{
  "n_kv_head": 4,
  "d_mlp": 512,
  "norm": "layernorm",
  "norm_place": "pre",
  "norm_eps": 1e-06,
  "schedule": "cos",
  "final_lr_fraction": 0.03
}
Each number is 500 + 25 x the weight over its row's rms, rounded and kept within 0 to 999. Layers, rows and columns count from 0. Numbers have three digits each. The size before them is the row's rms in percent of the matrix's.

# down: layer 7 MLP down (transposed), 512x128, rms 0.253, rows 144-196, columns 0-127
# up: layer 7 MLP up, 512x128, rms 0.252, rows 145-196, columns 0-127
down144 099:452507514507484456527527475487483478475506506530575505495512499548538510513516502512470473527505470526483474509528456556492456526513504503462508523514518562478510529484523539495504481520462493499502523497512492529530465522507468499513494456487488520504487506452520508530500501460479496472527541483500507531517487455487489479476552490469464492509500462479524474487478481476516456499500
up145 094:493427516516530502535477503488472479510469506476493532505454488520508464554471491493505505536516487500489476531497490475480497524492492502505487534483510485463560521523518533522508503509485508502531512541483511519509505478476521519483478522517453494477474462470515547531486549449476482494491546475513511474476478501463479516478488478462490459532529520472460449492500476476499495537511
down145 104:506506497497480505481529490521532490503522540500507477481492495521490512475462493489525508469503541492474519473507475483466501465474507511539493491497495484544434535480475479487460495463458497516477477460480511491491474533525492486494517459516515477517515521484535456499526518473466507510496459462504517536518526483540529466484490553526500516486525488509519484499474444536526479510584
up146 106:491455507474491505502468458537487471524513485475493455484500511500468488509493494470454512474491496522457445514496483477519508517523506501543464510472502503545471544528529470512436519494508498495468517509471528507499508480501516462473496458533500514525524503514532535488485458535519509547518510468482524518514502474522534497516472503511496486455455515502500516523553497442473481465503
down146 115:509488475467488486494487503488503501508547507465476506512505524475465468471499531495463541513514554492543533499507451514514526481502494541471523498506458545492442528510551516466458499490499503475479485491505518511507506462527507499524489478500464474540545445550510525460478491536471485495520476503510511480513477520519509523460495494465507501548519536487519503479475497479492468543481
up147 094:517482513528486548523499479541488456488480520491495485468503519495517488501491505487513508494479474494536521548476560510501488487521489507484500538520522476489526518474501458500549512531534519504497512518448535460474496540535518468473505508522464502519467512506502506479496466518497512477501553488495546445526459453511495496493466505540510527495503485493521512447486494488523558499444
down147 104:500553485506539459495526481475522528489492463503515517559504479521505488476534535520518462500487495472485533512494529511515511471469533548482524527467482526478528570547529549492446493500537480484539514482523517489540495515484489497496511471486521516499517527490473521469485497523497529526485522472529509526500520512544540472529526523508518497515491483476471486523509517470520507473536
up148 094:519518445507475531527517447508540489497483507471515502552484472500492466505493520490502511459506459499515474543527511468483558495478528454493516490512522442500509444520518488463506474507518505454485481508449479514510519539489534526467471516480484469547498496481543501509494493508486529521551485516508512484498527535499518522498485533540520477488466504493499497501518548495486482533484
down148 088:527522542447512494496494555505481521486503521516501530515509507488473460484496468503475506521515524502517470473527517514550511482487483534499486513486471445506497493507500490512479543445598522529504514534509513495483506476503450519483527472529505529449463550486462519504500488515491478496469502486503490509504509503482491471501458496528508480524486497500536511481541436475498497501475
up149 093:532490485493526536568501519506524530491511501507518456503465486520480449486478513479506522532516495491478476504514485439534501459459526434474478523482493493457480485537500500507490527503484472489480469503489548514541517441511469514505505515477531525486520520506538504501489493508492519480483539474518471486473492469456488514502490475484491526489493507432509504482471453481534491504520
down149 093:537482500438528488469526451499515486487454473479496475528496493470512498522490486531501451521490485517496518469494498527475493532466535514515506467466518541491552530461471484525518491482475505504480499480475467468469523518465463554509481502522497527545493531458475480504480500473502481469466451465501508533507508511508485479539518496491504501516494510522547474514550518494490501497547
up150 107:474489498492491500519521519464491494521534529533516467515484546444476502463484463498516485519510497490492567476458525512477485523441503502546496525516495505518486508539525459518514500507456489474535521535524565513467494530508493526508524482497435521506478528465486471518522524542464520485495526512493505496521517475501479474507473518488504481487539470504470535514475505540523498510496
down150 108:510529549451513431479515553507492510495545452474483501500493484478456474504512503525508518514497496533503490480484499518518527479463541504502543476443504495472532458483506496487492514535496505509531494498554473491506537539492466544519502517531501530500524503520488487475500494453472491499490503511458484480496492426529483504518504526470493512503470486515478560510517501533486503490484
up151 087:537514512534508505514532485486483455524490525474523485520478511502490486455512502512482550456475489495478512466464536491512480522458514550515494488489540502510522507485571492466494486490545511546505545483455462524504473514487443496475470540493526508535479548482490511475500522483524515460511522556471488463549502490506513485508514477448517497517481496499488505504490519503513501505493
down151 094:491513536476487501497513499512546514449544516539464496502450508539485463541523491511515466510466496481472503504484502511450498477507531464483519514541492480484495494477513488507469534506578501493510510474524503500541538496530508522501506457474490472512508516434474534518504506508485466564474518482481498500511517474493506500523494550505494497488545550513459474513501476476504498476514
up152 103:541473527496466513486491502459531514498481517517530488482536520497511562477489482458518496505469463521556524449511508495505464495535499525473512494520470488550491517545510493528506477460447479498518517480458502485533503456504519505515511507498522525512511504508480527464458486521525460500494507461522526507503525514506480475492485487489489511464499579468475534517508470473472476516480
down152 105:495515516496520476515495476475476556455476480487509530482498529472547480514524535508550476481518494486486503503515527499468484511483564547524519480580506506471533463498496483512471477501483482535505523462485518465479526530500462456503476473484473483473486542509519523513442479464520506496509498503450480521495484497454507520525461493483497486520496495525513513507484506509492474539484
up153 093:519508501498499533501500459497499460529492475525557458501529515552537521534482464522512524480520512437477537470498509469498483487485520537469490496525494525513526491477495505504478481457470491480511525528501523473498501544493490496512543526509479538481469510508508490459494465486503472511503474501438535506499495537527518493528515507523449517540509515486510476475433512487488515530457
down153 093:512468482497522524498521474474503527497505539514492519497503492470497518495493461522506493482478540455433508483543490513474512497493510515436499491445525551487520495462505497469509490522475539490527500540497498536534472480462519528500554473523502516472489526545494518476504476510511510496495510482481519489521462464501474513495503479466453502474559522511557531512514526509452487498501
up154 102:521480517502481512496447515478490477494458531492506475467518451498553510492473490523484481509501496497509538523506515472513469520516540511516472529485466454501470529529567494498508510518486479479515511523512507488513465502520496529446473525464451486497486481502497460504406490541512534496443522503507534530483509486477495531466495509500513516497507479477516487495474460499504483534510
down154 100:475482535475489470479536511498512503457489496534536536510491513488507466504529552494498533548479477530507483492468491520488489488501497466485506513449501464527518482470545503510495489489517493468496523472507506540511497514473502478546520462499525487548486508438529525504522501468489453514543452520466437478518502494501512487486515471502486537520492528468489456544515501495526542516501
up155 096:502485504499518467466498513531503465572526494525489492485532526484489482489485523464512523537491525486468446481495521481499480476494485498517527515497460540545529476488467511531517482494457533501459527525459490509449473486515474492531515510533480530510507525478460521470493555497533497539514527516483502504486483473494503524513494421519491494540474473475522517487500502504486530482527
down155 091:505567533529526530474516500503475532503506529473508493497506500487510514509538497511496499459468530464483493510489477531505500501501501486483497510490465455449511483475533515508514555532500524475549506503554505478492498507539471499468513510480535463454549440496506508484477489477486533496477503486509495464491544545501490486488503556523475532485476486495533550511508523496496471457525
up156 086:494491534518519497523517502475484493550512526508499477512487507569550551523484525464523520523470470481480516496479473525526480495480516491541476539506514447473515472549461485512486523517477507496522491490504451489511488525463476514462500544443489530496538521463514481505512462513500503512488491479513511505540520513479499519573493483513465498475537486472508500491528523492531490509468
down156 082:505509535497493464500503507487490523521481513520504495474492511474515478468536517504519490466524518510510499500496498517529524483509518452509498479500490374485522508503533526514523502472522489528478480499498536504496494499532444511499500440490511541500482472492477541521529512513523470526471473496491495528489494481462464531491494517511517507498495529514606497471499521516508496516505
up157 106:497507525535494482536493446531524450487482490534475532462526491516536540487498505492494491490481519505485505547511473507484504491471546537501486426549520532524480528528509486556538483512496467510483467489485511516516493496469512516513504519486512475524502516504479515562456528504504440551469516516447509515489459501484496518488484497483481503480468525490502534472480507511485516494513
down157 112:491507538477503473512511457498528541487455515557477494522533508479481496506507503513513512535505479513474499495492525519520525467495485507502505510524492502496519477544520508512470489536542531518484521502496542495472501535491514544482511516494464515499457537478510540536513474456523441463515466551550475547484484498508520479458492465513499520493512483516460487517524534476461546509481
up158 105:488545498437523490491471459487456463529474466498490454494482485513501454471521473501557534484530496522497499552494480481499473473500504493550521490451488504516538516571506480488482532547508507509506496456481461496485474496485499492525492505497497499515483501503514536477493499503507476494483521539465539506520508474489506470458526525454497469517465522503543533495480512512507470512488
down158 101:481522491534513547496496531474447503509455530476491550507525514456483507507537476515478517500491526489455531487538508510464502491490500516501447495516527551450479525488509536490464509451475485520528548533483480489506496522467539509541469497500477487492508486537514552512518517476535477513502487496527487485507487521473519504464503501501510509474519535493552515494521540473511475460483
up159 102:450505488491491504517477491483491471527522488506507490506484508490486477522519478529495557526446517473474485566476487475488487503488485515444541542469511512517494543538532482510446506507482461481491548500529498524500520477472518482510496485510528501506555508517511491522485553533516496491489483484512527471490533488565530540470520527498463480518482476471504519476521522489489460481513
down159 098:513510467506478525502493558481498434508446458482486499490528506492481501483509511484530497468506445527501521476488521499504533499494499536460508553473528528506492516523523522477466497526494517512501458505466535510543445481474500500488465503519510491553516502545480521544506504510505522513476458514522527503509530504514488474480532502499508542501526510523452564494475497514545517494498
up160 097:468482521504496460489508531516496448521497469506450447507455519524479493453515550516467478471480473467517528523443516517512504485491497514536499475518551530528480506484503493475505528536487521496525477495487488524446495472524526517497479466515500507517503493472485507501472489526476519522490535479553495526504487523454550487509485522479528477457482508491493496486466476516557486473498
down160 101:485492535537522470542488480484504525502522491514548523474463491513466482495511524531577518491465537526516486513442503542495493423513539457470514512540481546490507483498521517502519502495506532502523485513474504505484476499487494495493488510533489500516475522506499533515440493507507496477468489521506526493536502472533488519483509459525467485524539477517520538508507458522529490469529
up161 104:535477455506507525499510448537488446481441449518506492505532518478540481491524535495505526531492487466466487502471481494503501524510493524482484502531517488520493528569495491492484498483512520489461537500520499523484544486476540571518517492496540490477524503504454518524503459501494471522499478491526508477527466521520517491536478560511488513488506483485492479463471512520475505487531
down161 101:491469474460512516520459518505515506515486499535524493543513492491508442482498492480473522497505529490511502539458536525534496569500477478441505509517523473497525465494502488501522522491520511541539510494502482482484516484540548530462470491498519482470488502536498500506489506478501431501512511538579514505522503475482470479542506512500480484513506494536478527482522506536520491525536
up162 102:494492482526493516526513451506494480496491439528498473496533461490494512522510495522507460513511516537478494512534492488460495553510498501503518538484500515519507510531492482484476542450513492480521498498518509500485519528525444503542457561522510511518511503521497476512485490472504486489493481473498502514422481508504532512493577502534509458502477499512465494436509517534489516546515
down162 093:524537527519479462504490517481517503570520522524526512494490479472530443451501455502516519526486461506510497477503471518483561446501486505483509502494494479466492483477499493536502468476551520486484537514511497519507488532511464481480521463492497467501478539505460470485488504525545489531494489498522473484533537482512495461549508499496526526503489533504480470543499467495494479449512
up163 100:514492563482459500478495451454498498564499478497493521494516524513518462520483463486526508503496496490511507478481505462497527498493516544499456495477492508494510496507504507492502548520501485500468487471514508507521491524490451510491479569494519525522501531447419521549522510534532445498473539488504480474502511447494502537492481503496459478496514476501493502512519486530483484533503
down163 093:494527482532450493476445485524514497510457515508533500484464507462472503533515505523513504488517529499476545515507496525501492483521495512452474474495517521460506535486512501458549507530470526502516482524527494491509529480512479476519497513518507511517532506500504532459518523467510540506567537498498494473468466477485493502487504467510466494471494465515512535505541572471462496538541
up164 102:499448508532453467512469534523491493550484492505493477520543513512540511506517527474501509454489522488540495510525513531528501494487501515503479493455515511515486514544470484558439512538509505498483515516503513545488493502529521479514553507540503507485513494485508454512479479467525521514499508540455523506461461485531479537507488509516479475502497500487515485503520475440459512448511
down164 101:513494523474506497497542511493508476496523517482494486470516499488477492539508512539490492501450541525495480535537448510472526461477482482467460498485515566517462520490490451507495472495555460476484467486496513458472507494501523474499473544507487496515461536514567508493479457523479493481540541513518504526528512501527560487514513522480487477462510486498484482514488504520491512477520
up165 098:496463535529485489481485507521528473513490520494507541541526533498496554484471498483460475514481498482550484491501510454500511528500500452525504512505501471507454482524481459510507481524511455488518502522499517556479536494499511535534534531507525468495502482484506447525478471514460452533501526504527505513518471460461500508504503472476536539500492536445479500509470505465499475513528
down165 106:493468456502481461489501521491538526482506450497517493490526500511529483466452487538461488541483482487493459511497527493515547488489524465446480509502488478499514484512501476506476509501532512516532510534503460517445498536528482526513503486496523493507463495463513485522484494475498467517529503479537482506548486519454517436522463512527526501534531487540515526517565492519494510503517
up166 103:501536507530466517476519480509458495468498531502465476478521473474506521506481459514507496474528503499515503484500522480466443545477485510516462509484513521461549535492500558539488517564514494474521522483496485451529551482509491523500517477481471511521501486495520469505506473484544531487467479497564504462506523516513495479470484497494477482511482426468498484528499485497506516507504
down166 105:461512498498494476534527453496507498523523514478494511512475500456515450533469500470493531505522505496480505490499503555521513466516518506506514494488495522502494510516515498454481501477527484486531530481498499482498480540501540534504481507526501531525569510486478574540484461489504469481495508447510512488493520469482507475450528509533486546458540512459510473541508499468449502477504
up167 104:485467505526534507504472454520501495532486505533524518497538534517540474444507454533563482512465520462548506507509477477476478444487523513518489475494516516476554494522531516515496500529487478492509518529529453518514512505526513455451477484517498488516499501496518490520513476520521482506515551473446504508501496497522480502506508494494483451501473527511512485500499546549544480509513
down167 106:507475472504485513479498510484492445510464505504529476464495505508486525510528473491506532551461506511567518525510523496505423452489536501497495502515470516486467514508481527489504539508545525510528452530518534493536533470468520470547517514546484527474498492496465480472526487443511524494482505510450495484505498526528480478493505512485503499472518503517522507541526509526479508532483
up168 093:532480539487462501538476514488471483495491528517510454520514482508496497485474461501497504543497456484558468495484535481472515491512522484478503511506504491494503541518507459490527537505524496521553503509498444517503491478482498523489499507533516508472484498488504482547537446504491490514530553459554519508490496477509522527478507516539501494448544505454461476534481471549502524501505
down168 095:512526455492518525457496515471477516512523488492524462463515499516503508445492491490489451511525511465470534531498541510531530515492498507491528518506464506523490483499490540521454456530442544513474525526514502495467496493472527499488500525518549451496495464515514426472511545524519517499481480506516489483516466503449486512523469496507489501475504529502486516492477511489546479522465
up169 101:479519499493493494503505467490542537560488525481499449482478490495508482526514528483557501534499461513465499524477537454490493547514507502487478520484530516495533501475502457487493466540495467471473514481511519547471512521525486522460504499491514529457529534482534504515473500497486502453476480504481491483467497486502512482528451550516514536550473502502500447506495502485511495443500
down169 091:470433463482502510483456500522506481523462530504511495474499556492471508534452490497455497480529483502504496459511495451508523525521471533475508489512507518550510513497487523513485529488461487466464511478482469465532508489561493498536502527499496533472508516530499490456500525517493487525493519528525526532505524486483492553496482478487497467440489466521516516503516500524474516547491
up170 095:460506542469500496504471515503478493516454534490510502503491538502492528495498467492503523474502481458487495498478440481496457494487509515495509473488514493531511557492519473538489498517489443515471525543501488512497541516508477474527538497486530497484528472510540492557496524506482502525511529475509485483489499536474490494490507487536530471473478514500490424519551492544482568477492
down170 107:494504489468492482530525497500496490474537482541533517465492496503515487493528464477544481539504516477515502484477444507469467499528482475473511526436496502516499499490533546488470486502552482495501479483521550449501521489512509442478500469533488455508537497473496516474507501528540489522524504504514505515558484463474521505486510467469452505498493521536456477517494498522498544485513
up171 095:521485496491553516505476448476518463472518467552477487533494509516487487463499505489561494547479489475496515509493519448526501508498463516518486514519509525483495490434478513519529484469479523515534455536511508488468473499478470494498483535483510491475511466529513483469468506480558465496528521465517479497503495499541531465484502498536528506505489522460457516525543481504515473504485
down171 098:469521519510515467481496505476504435462522500505487508498516478516470497496469514476498453484477515527491508493511449525497485533472520533455515481510487529552477522486483536485477495539522495523481486497502510490566531444484477512524495484482494527524480521506539483507551508497480533523517482487474522499501507526520483476519518489488475518511554490452501416520525490499544490495528
up172 096:493494516508526486488467486499495468513513488471549493542554491538486532501487543502487472511493449472455482525543461530487491476450505543472523468486503448511515509526501495545509487492494535477470489532488484486508543530498480511528491514545494484497469439484502511494494545473488511545503505504462535507508488533473468477476503479478508489494481530485526483459455473488512482490489
down172 093:474477469519534488527468461520552485499503545512512497500506472491533523497444492489445532521504513508523507470533476497490493490487504526539539498513535548481455503483495499489507506488507444440468506487514509507524529494505544479476489481505545485493513507465478494508524485495478549454482524502454496489525521519510496502452519528513479494495479533504546528482444503495500498467538
up173 106:437503551495502494511524491531454501488501464508495519504487476523524542474496500484474462524483454510496514529512469502468509456528492529496493486513498503490516467534533489542471482526499498459491487488523517484454506492555516542470488499475492530528517548500517452510523481489532490485471486510514437482521485514460476480499511523474489495545543504483513528463510467539494472511470
down173 109:481452463535544535510486457494531517531449495502478527512435490494592516499492521499462503522500461476467503483509479496467474482491514507524539521517515480490485497498467474499491517490495517526454506487467503532525477555484502505487511505493503507491506491539528501509477536491521481514493520468510521537482523479549505521483501511576500464497499519517551509501505485502489505514487
up174 103:478486555482504516510515477514488495464511466488478501489512468496506490537494504510518448521462484515462480514454467494477491470486462507522489548499486537475486509507485477491500535502491535463525539500471472518486496499555496527513503523479510503526515524486474470462521514483531488473471497488477523470481556489544460508528527544474482502542483525452509532503474544541466473478511
down174 110:487506500443478511515549479512497508441482511519509499506483525533503532541525480556535538528489505543510486546477479463493500475482524485489532502479512490496514457517491511510536501459508519475496502522528518521495465452492512451452491525473470466457531481510484499463528533489501493486523511519499510466524542503536531532472552473512470503494495507510489472471499496492509510455488
up175 096:537494465526516508484500530474473491469539494491511521447546471500507532516499501524479516549500540493503466516523519475502490477454488474471508525469511510484491510491515471530532504495476494450481480545544480547455515462486496535492493517499473572484538510489497499510523520519510503450496461479499493471497492535480517530550512514523509520550491505483491493505532514549469498521497
down175 093:494478531488504465510526466474522496491482512550490507516492513512511456479504484525505451457521485485453535434528488486478507497506513505523476485512502518530481489512512504471478467449538559465546497486454524477509474488501510487506510448473516514501458509510464537470499495485503504543517471454512523517478486472533498477515550517482487493507517524532555511511482478466487480484506
up176 108:538429539499529517475495500444510509503519488522512462529504502509517477518527465540501532514457497489524518477479464478515468482537473526506503485506517531542438530493537477495473508506480529532498482489493494485473514469506519546492491521491517514545537498496467519490486493493517507514531503443497481464503510522536475503540467489497487488495498539537510467484492545504488452517463
down176 111:471495503497539467491446528480547503544518493542439491504469478480485504507518476470509488511514494531497480505550515514478492470573500461520472492501516484486492533484469468502531501504531484482533490534533511510507502513513521521520497504467496518475460502507506476503518502487479520496572468504475498461486525467464516494484518527484526508483482511497537483504517451491451511562485
up177 102:496510497510493467512497472497434514481472500509446483499495537478520554518473475483481504522503468466511453507547505535527514507500460455553514516522496511465471474505500510482462500495524516493467507535448486527495485538473528502506501524518540521541494504479498483474470545485549471518523487509447508490501473522482521488514494533475474498522502470517482464484477478510485472550488
down177 104:454498550509497449519490519512506500496502496499476499454479490511505539487508515496473468510517541486491488511541541550502532503488493439493539517492518467482508511487522512507492472485589489492493482510481493507541535515476542485484498493512478525504491456506518496541521498491528489486507465468430509488475494483563520493491486496492465535533508494528502471444480502514522512519488
up178 103:485530485508489516532504493488530446470480494479491507497535456499497482493502538485534515484523491500486504515516445473533473528508492489535505521539492500495473476506553507547515480540500515500486521504531502524553467505554497510535456468482507478503490429492495464477551473523518499547523480454501507521496493466479520483521486523520509447527514521471512509536484488488480536509481
down178 094:485506528494469491487480473534485498502477513446543493479551521486531481496494530505527494555495442535513489525474491517513488508458499520490482497508489488515575460535537488472521465511489527488508446486528478487493530498509502506496466506473538508494494516481489496447477500525507528465495508489506480525460480495485469454492491467521500462539474510495501510496517478456489566473505
up179 100:480496540519509503492492494466521481501466491482553511548533505506510519509480522499519515499515530513481501567459493444500492483523502464473507467475497514493517512517481494496513502486518456448501510552539480490460478497534504479461476498479530491485503501465574483482544513499494477490472487529504501523482502489504516505518472470501476434568461545469507493480507518500487477491503
down179 100:531511495469495510500508500489504473510518518503505450501520546516522475460513451536528472504481500536493479510519504502515470479517503483468469537525467456527476510495519494499447549486508492516513474520515472555479461497543514468468454506453488526499505467500471501520520503458466514566460493505504526518537541516474503491491480481508498480511495541490452502514537501478513465474506
up180 108:497514499514501504517510504498504492497520532492521459511473497516533475481536494496500532488528502541510459541478497505488503523466453492524476531517488496534494501484507462519514472493440534501431522480501510518500502536508468547474543491466491493517516465513523479526488502505528509488539539544503492501474590480539526509511471538488468538518517512497537486498502507483497487560479
down180 093:495512477495494491510489507470501469481473468470493491538489487512535540547487533518487491511515474486493483528537516448515493486499487514492472473490492513463501491518476527471499512501464498494529533516503466491532468457526472487537502505493471504448483518526488500474477459466496483513512487496478528489543520506491437515519537467536486455493457466514604499509518501529515496519494
up181 097:540468511522533476535486497504515490487489449519504515486512543514499486526513476486509506523498461443485490533482513499488522512502491475513447477500478530515504527499492500557471507494529533462505465518490484529516464463513498515435553540534496483514524459452495529486532491474504528516508489501488472513505460513483478523551452529489495508505464517520470519530495556494521512490483
down181 098:508474475482497514502492502543527474481505471524503466460493470468503489524487491562529512517474540475450504514562522506475489507498496461503524470497466496526488493537517508499448501466525508523509480461530505517483455531446521529511482489479492534474499484474498499483503486544503485469523479545508477502504499499495501501510521488470500462472520485516567529503538459452473526481521
up182 098:515486516507507506534472490498528511496478512512478472472485507509499443517454580467514519528470480518503508511514465449511513532434485550491484464512515535520474505501494497478515508507506503505494471504496472516497522481455473550496505499512471507471479523514507489531515521515491516522484555583532501489494494478519533465495475548506458484543509497483487500463499506518527485508512
down182 110:513483485505474504519510486529551583442446491498477478479474503472522487531518518500498515508516522481488503497488480495533465510482488485520524497529503491508475484508489500458519515479529479506515493508511531508490509484480507491493511425469511541463473523490458470482500547500492494527498482547523513512537461482543502499477542527514501499479537459530519519462550496486511460491535
up183 100:546491525514480505502484481493477525528500463546496459469512522463492495512541525480492503479559523506501489512483483465510550490489466524516478467476542498475524491522505522508509511492495491479521516463465513461523460484486450487461458514516464494514529482491456520473512589533511496460508515506517539473524513505439517508537498493496500510500500499463533513498506515506499512530524
down183 090:452535507475521483498506500491516498476555524512481555443530481485474503505501461502475499522448527552493445506490528509513487502517485486481489538511437515522495517492480481511543570481504473496515529476515490516476505502514521491534520505522472503504452513489508522547513463511512469497543503508482474512504510476494472538489498523486488508519492522494547502491508501510500524465430
up184 097:438500509522496519522508525485476494513474492498471455529513501468488506519448520539515487490507491482523508487477553532483544534502513521500508539504501516547508522505463527503465508555482494460474562531508472478512527485496528505487500474467508538478478517499521492533521510522506484514490537491504521512441543482532500453511483529495511497517500496417511482498477479503472481513516
down184 098:481495524506546467506488484477504511488462518494489516507533516499547471475471508534527554509500470483517517494488517500488468473415519499512525517482476493489500482454490539532466501486527482528490498461505540509495518499505481461472505522470527525507512483471497493524499456474570494501483489496513472501527474506484493459486497545502470529498492539556509495492532495530505565495474
up185 083:520486515536446509508512490509526480502481481494485484490460558495515503508506494475506510517466512537485441439467505531526516492494562558486531458474483515486512495484523504519523531520511492498443479553463493489503515515484534463465516503501520503496487520496503536483504575509525475518514509515475515491487488504489532458488491497558468505513474503489497522525472519498482472500464
down185 089:494528484507544478449503559524519491477524507461440488443460497538525497497518523530525499494491554495533517498539518490482492510473490530499511536507462508522513506499496533448497511494549517503492466471487485508507511491498501518495468514519493533472499512503502480461505519531494515513495494469484516483513530513497485453525500475515511513478470498495608523471518469507466496510494
up186 106:506530504500515478532536455496515469516463496483494514521467472499470483485533491472467503513496517497495487523485507459504519478530494484515472523495472549499528539525523472510494482487514451470480505554471465523457491557525495491555487479523494478483510487482542489523514500492513484451504560490508487460468513492554496466496500504529511514510432487519505509496503476515457510461475
down186 094:515509479485487463498503483488476488477524536518454474502507499495530488503506514490486525461505502481496512478461512532504525529515501489492489500527441469472506482526486545507482472463537488473497516489503518518499505542493500493496490504529494517488514464516476518507507478535516568520473498535528481498494536509454453480505461540573511520574494519504558545494520533539497490507480
up187 107:485508451474479497498549467499521474522488474473559475517527537498478486525512485475503506527486483452468501553513533464492464479506501515521470548490533526545503513516462528510483527506518521494502485506498525461505522486484490478503454455479496518571467495469494496519522485521498519495523553486477500480456526516513557509478489493488475496489503494534454511505526506536500472499499
down187 117:500516503452482551484514496508522528482517512473499502526464504494510488522461488511480519523504490547475520540469538450411511489491512501517465510493536519494497474505480500495521476463477524482511507520474492495468508500493462458473468540531481524484481529481495530542505503479483520525479463531454530504489520508486490475473487511499526558523498499515449450511472499486511455497515
up188 096:509485456512518512524493493454478494486514532455514523503482524507524489467475505458498491513537476498533466516520547508536473482518479508512497515519532510508478532527535469483503483494505513448443563518465546484493534509498483547518437485510498509512528499481489487513489542543479499475527510506483493498481492515523535482487532542484451481485522504455500438502492508491483516512475
down188 101:493510503499465501480508525475491544527527503538491511487479531486532479505532475503489512468526517523509509504503475513489526488470447521513505490495486465512512448502478511480442515508566488480460501528519574497491516502514512513453491480500504477513492536497477494474508529565502536502492491512489470492476487491509490493525452547487479572461525506483547477523525471502476520481483
up189 097:500507492500460511499528484489499492516499501480473465499502490520437496458496568495466505535523518543500447505501522488469474486482470453505483541497534493460494513536503467496484502485474539475488501499469477522517504505469512460489484469494496512526545496517497512507475525509486555547499503527486502505515510523530513446548502510502502524477483485524461449559515510531452511478504
down189 095:483533514504483450486484521473478513504490523499474500497494502509502462486511498500493478470510527481517523489489488527539510546529485487488516457541466421480515468495529516487493501510528472534483531489483535517505523481511479532493506456498533488486436521529505472523523514468558462487522516498491507463487489478497471534506439477494501497511498486516508517441460510440530503508471
up190 107:476480510542498486522518493494469482479503488515516493496501486500453507493476551490519496489534552506498499523484510426519456528514490483528494475491514490467500525519594469527499499486462526490520486497486462502495481519498484509470542515488493473521508509455477506508524516449541507538493498506514508524484454498477496521533488540447523515536512492471491527532515473509457500520533
down190 105:499491501539488489493491545511504525479503528493470490487506513517467520501514507518520462468488556493544492563493496475537488511493517496527467499510476430495493493502522495491485526507477493526506446518536527486504481459536533463527509482483504492492502487445507489471495584478494462500476530543510499485542513531503507507506528516510473492479470463452444477491495501483484503516532
up191 097:536514496492520488528483488484475509573450523477542481464449473543492498477480501479491510500528526522511524472476496484482497529478491477504480503513520463533487508508501449516497481467511509474492550444554488518514541481457505491496500514476503488482530516520500509550486476460447476497495526506513510459482463503525485514500488532518499480489462519511465457526488528543506494484516
down191 090:523499486498463473504483508510479509499512489521559507537500507491485470482551510488516504451463488499532501530481506534572512511487475467484510528499455407504508479530501494470492490491481483538494495466553476446530483528506473517497503496464495503484531482504504487507478498496545476494470521503527464508508511510525529480483488485495516513480532460510484502545499558517479510475533
up192 097:464488503551484514522554504472508501457499489494530488491508504492496491453497511533482504464492502490509544529507489466483517508510476474466494490465507542477540518540496458526524509493497481441461526490527492498469493505491459482511513532495534524547493491483467488483465498513499543482542528551507452502514509474535471480514503511448517486503509473481482515485484520434482477541491
down192 092:486469457557480516455509505526519524484541507529506516487501499545463508503508521477553496502508513514488486469537470485485508493495479505537487480469494541519503526451537514501470471516479479491471496510499517510496498503498460535511467489530509561493450537532449526515532487494499488485504470445530496508500484478529484533499444487517500504500512543534484473477504522490502475485555
up193 104:525507524475487484471461531485521492529528479525488479534526504515507487494474528529533490516524448487494487505514580488500488490520494515530487500510521478471515513502500484516527471462480495521517513436477489510515501505529475512513503484524493440501533497480485494465511491512527492537508521444460470573495511452539484528486545466455473466504528510491474504510476505484490520508474
down193 097:475483503503474489476521468513513480503484541500474498471477453467494494492498521499438511501474503459531531523504493538512502503495527502502493482505511491433497486470500520519518493533472455499500526552559467512529480507480500484505505465515518473521518486486526482496459490503464533520481462462513500491566513522467497517505508480531471496546531461481511485459523530468535474474458
up194 098:516519514495460524453552520546492466527549484492514478489508526486525519512529470500540502492534500469472494527512519484511497508447515485537506528571510473531511467478509443498484489520481446527478506521477496506536500484512467472482537508492487515508471520484484560517490496519485462511485526482494441493514500476489519524506462489502480465518484466474517515521532531481519512518518
down194 092:521507499549488465549553553505500502511484487513495509544503453442498504513517530529503519495483513493489525487513521492446483472517479473503520504522503504467447484477506545483529503489508511518470532480495490460474526548491518483506524501462509502550536505472457498522468470494524525489537485465514487504530476497457468502469517529463498540494506480547519495525484511517492469533500
up195 107:484467522518505487486510503490495488478487516506484487487533508530456504517483486514554517510417495496495512512488457508531483543468485531529493503441501483512507483497476484503527482501492565481477486509496462471558479479482502516479538495486444474536540471521479520492457530542475540486504540478527497491463470484503526534515523495502510487458503498487490507487485474490468503546483
down195 109:438498420475543465481542506482491488469452499530502516497490525497553459484501495482523500487506494524512489489510500549490513491481528496475520532474486497499511501506497518507483479467526468486505526509497531510557471505492500465498472499470486491504534427489545496482482438500481468482519471476493513464478539507506516500468468524520495456508519505488474487472519504504537496537504
up196 106:454496539513523501494514496483496523547466501500483491551485533515493460488487496513502466503405512510503520516514496506484513528476469486500476489497486487500511521500545511518503526445463561486507522473526515512466520473526551523475555535471501504502514511492481500495485509469469479515489497499491523534477476487496528459517495511488514477539479505452490503491486492517574542507483
down196 098:480475512487481465463525436524518493492506477474483522534480507518507471545498494545517488525503514501455530520511526507534504477463547481502542483497528516502509552513490532480519459463501469521496498497522520485501509521532545479509503506476492443481486518479454505527549516441485503499480516475506470474476481502507528457510540479531493514486502463513483511492544468511508505549506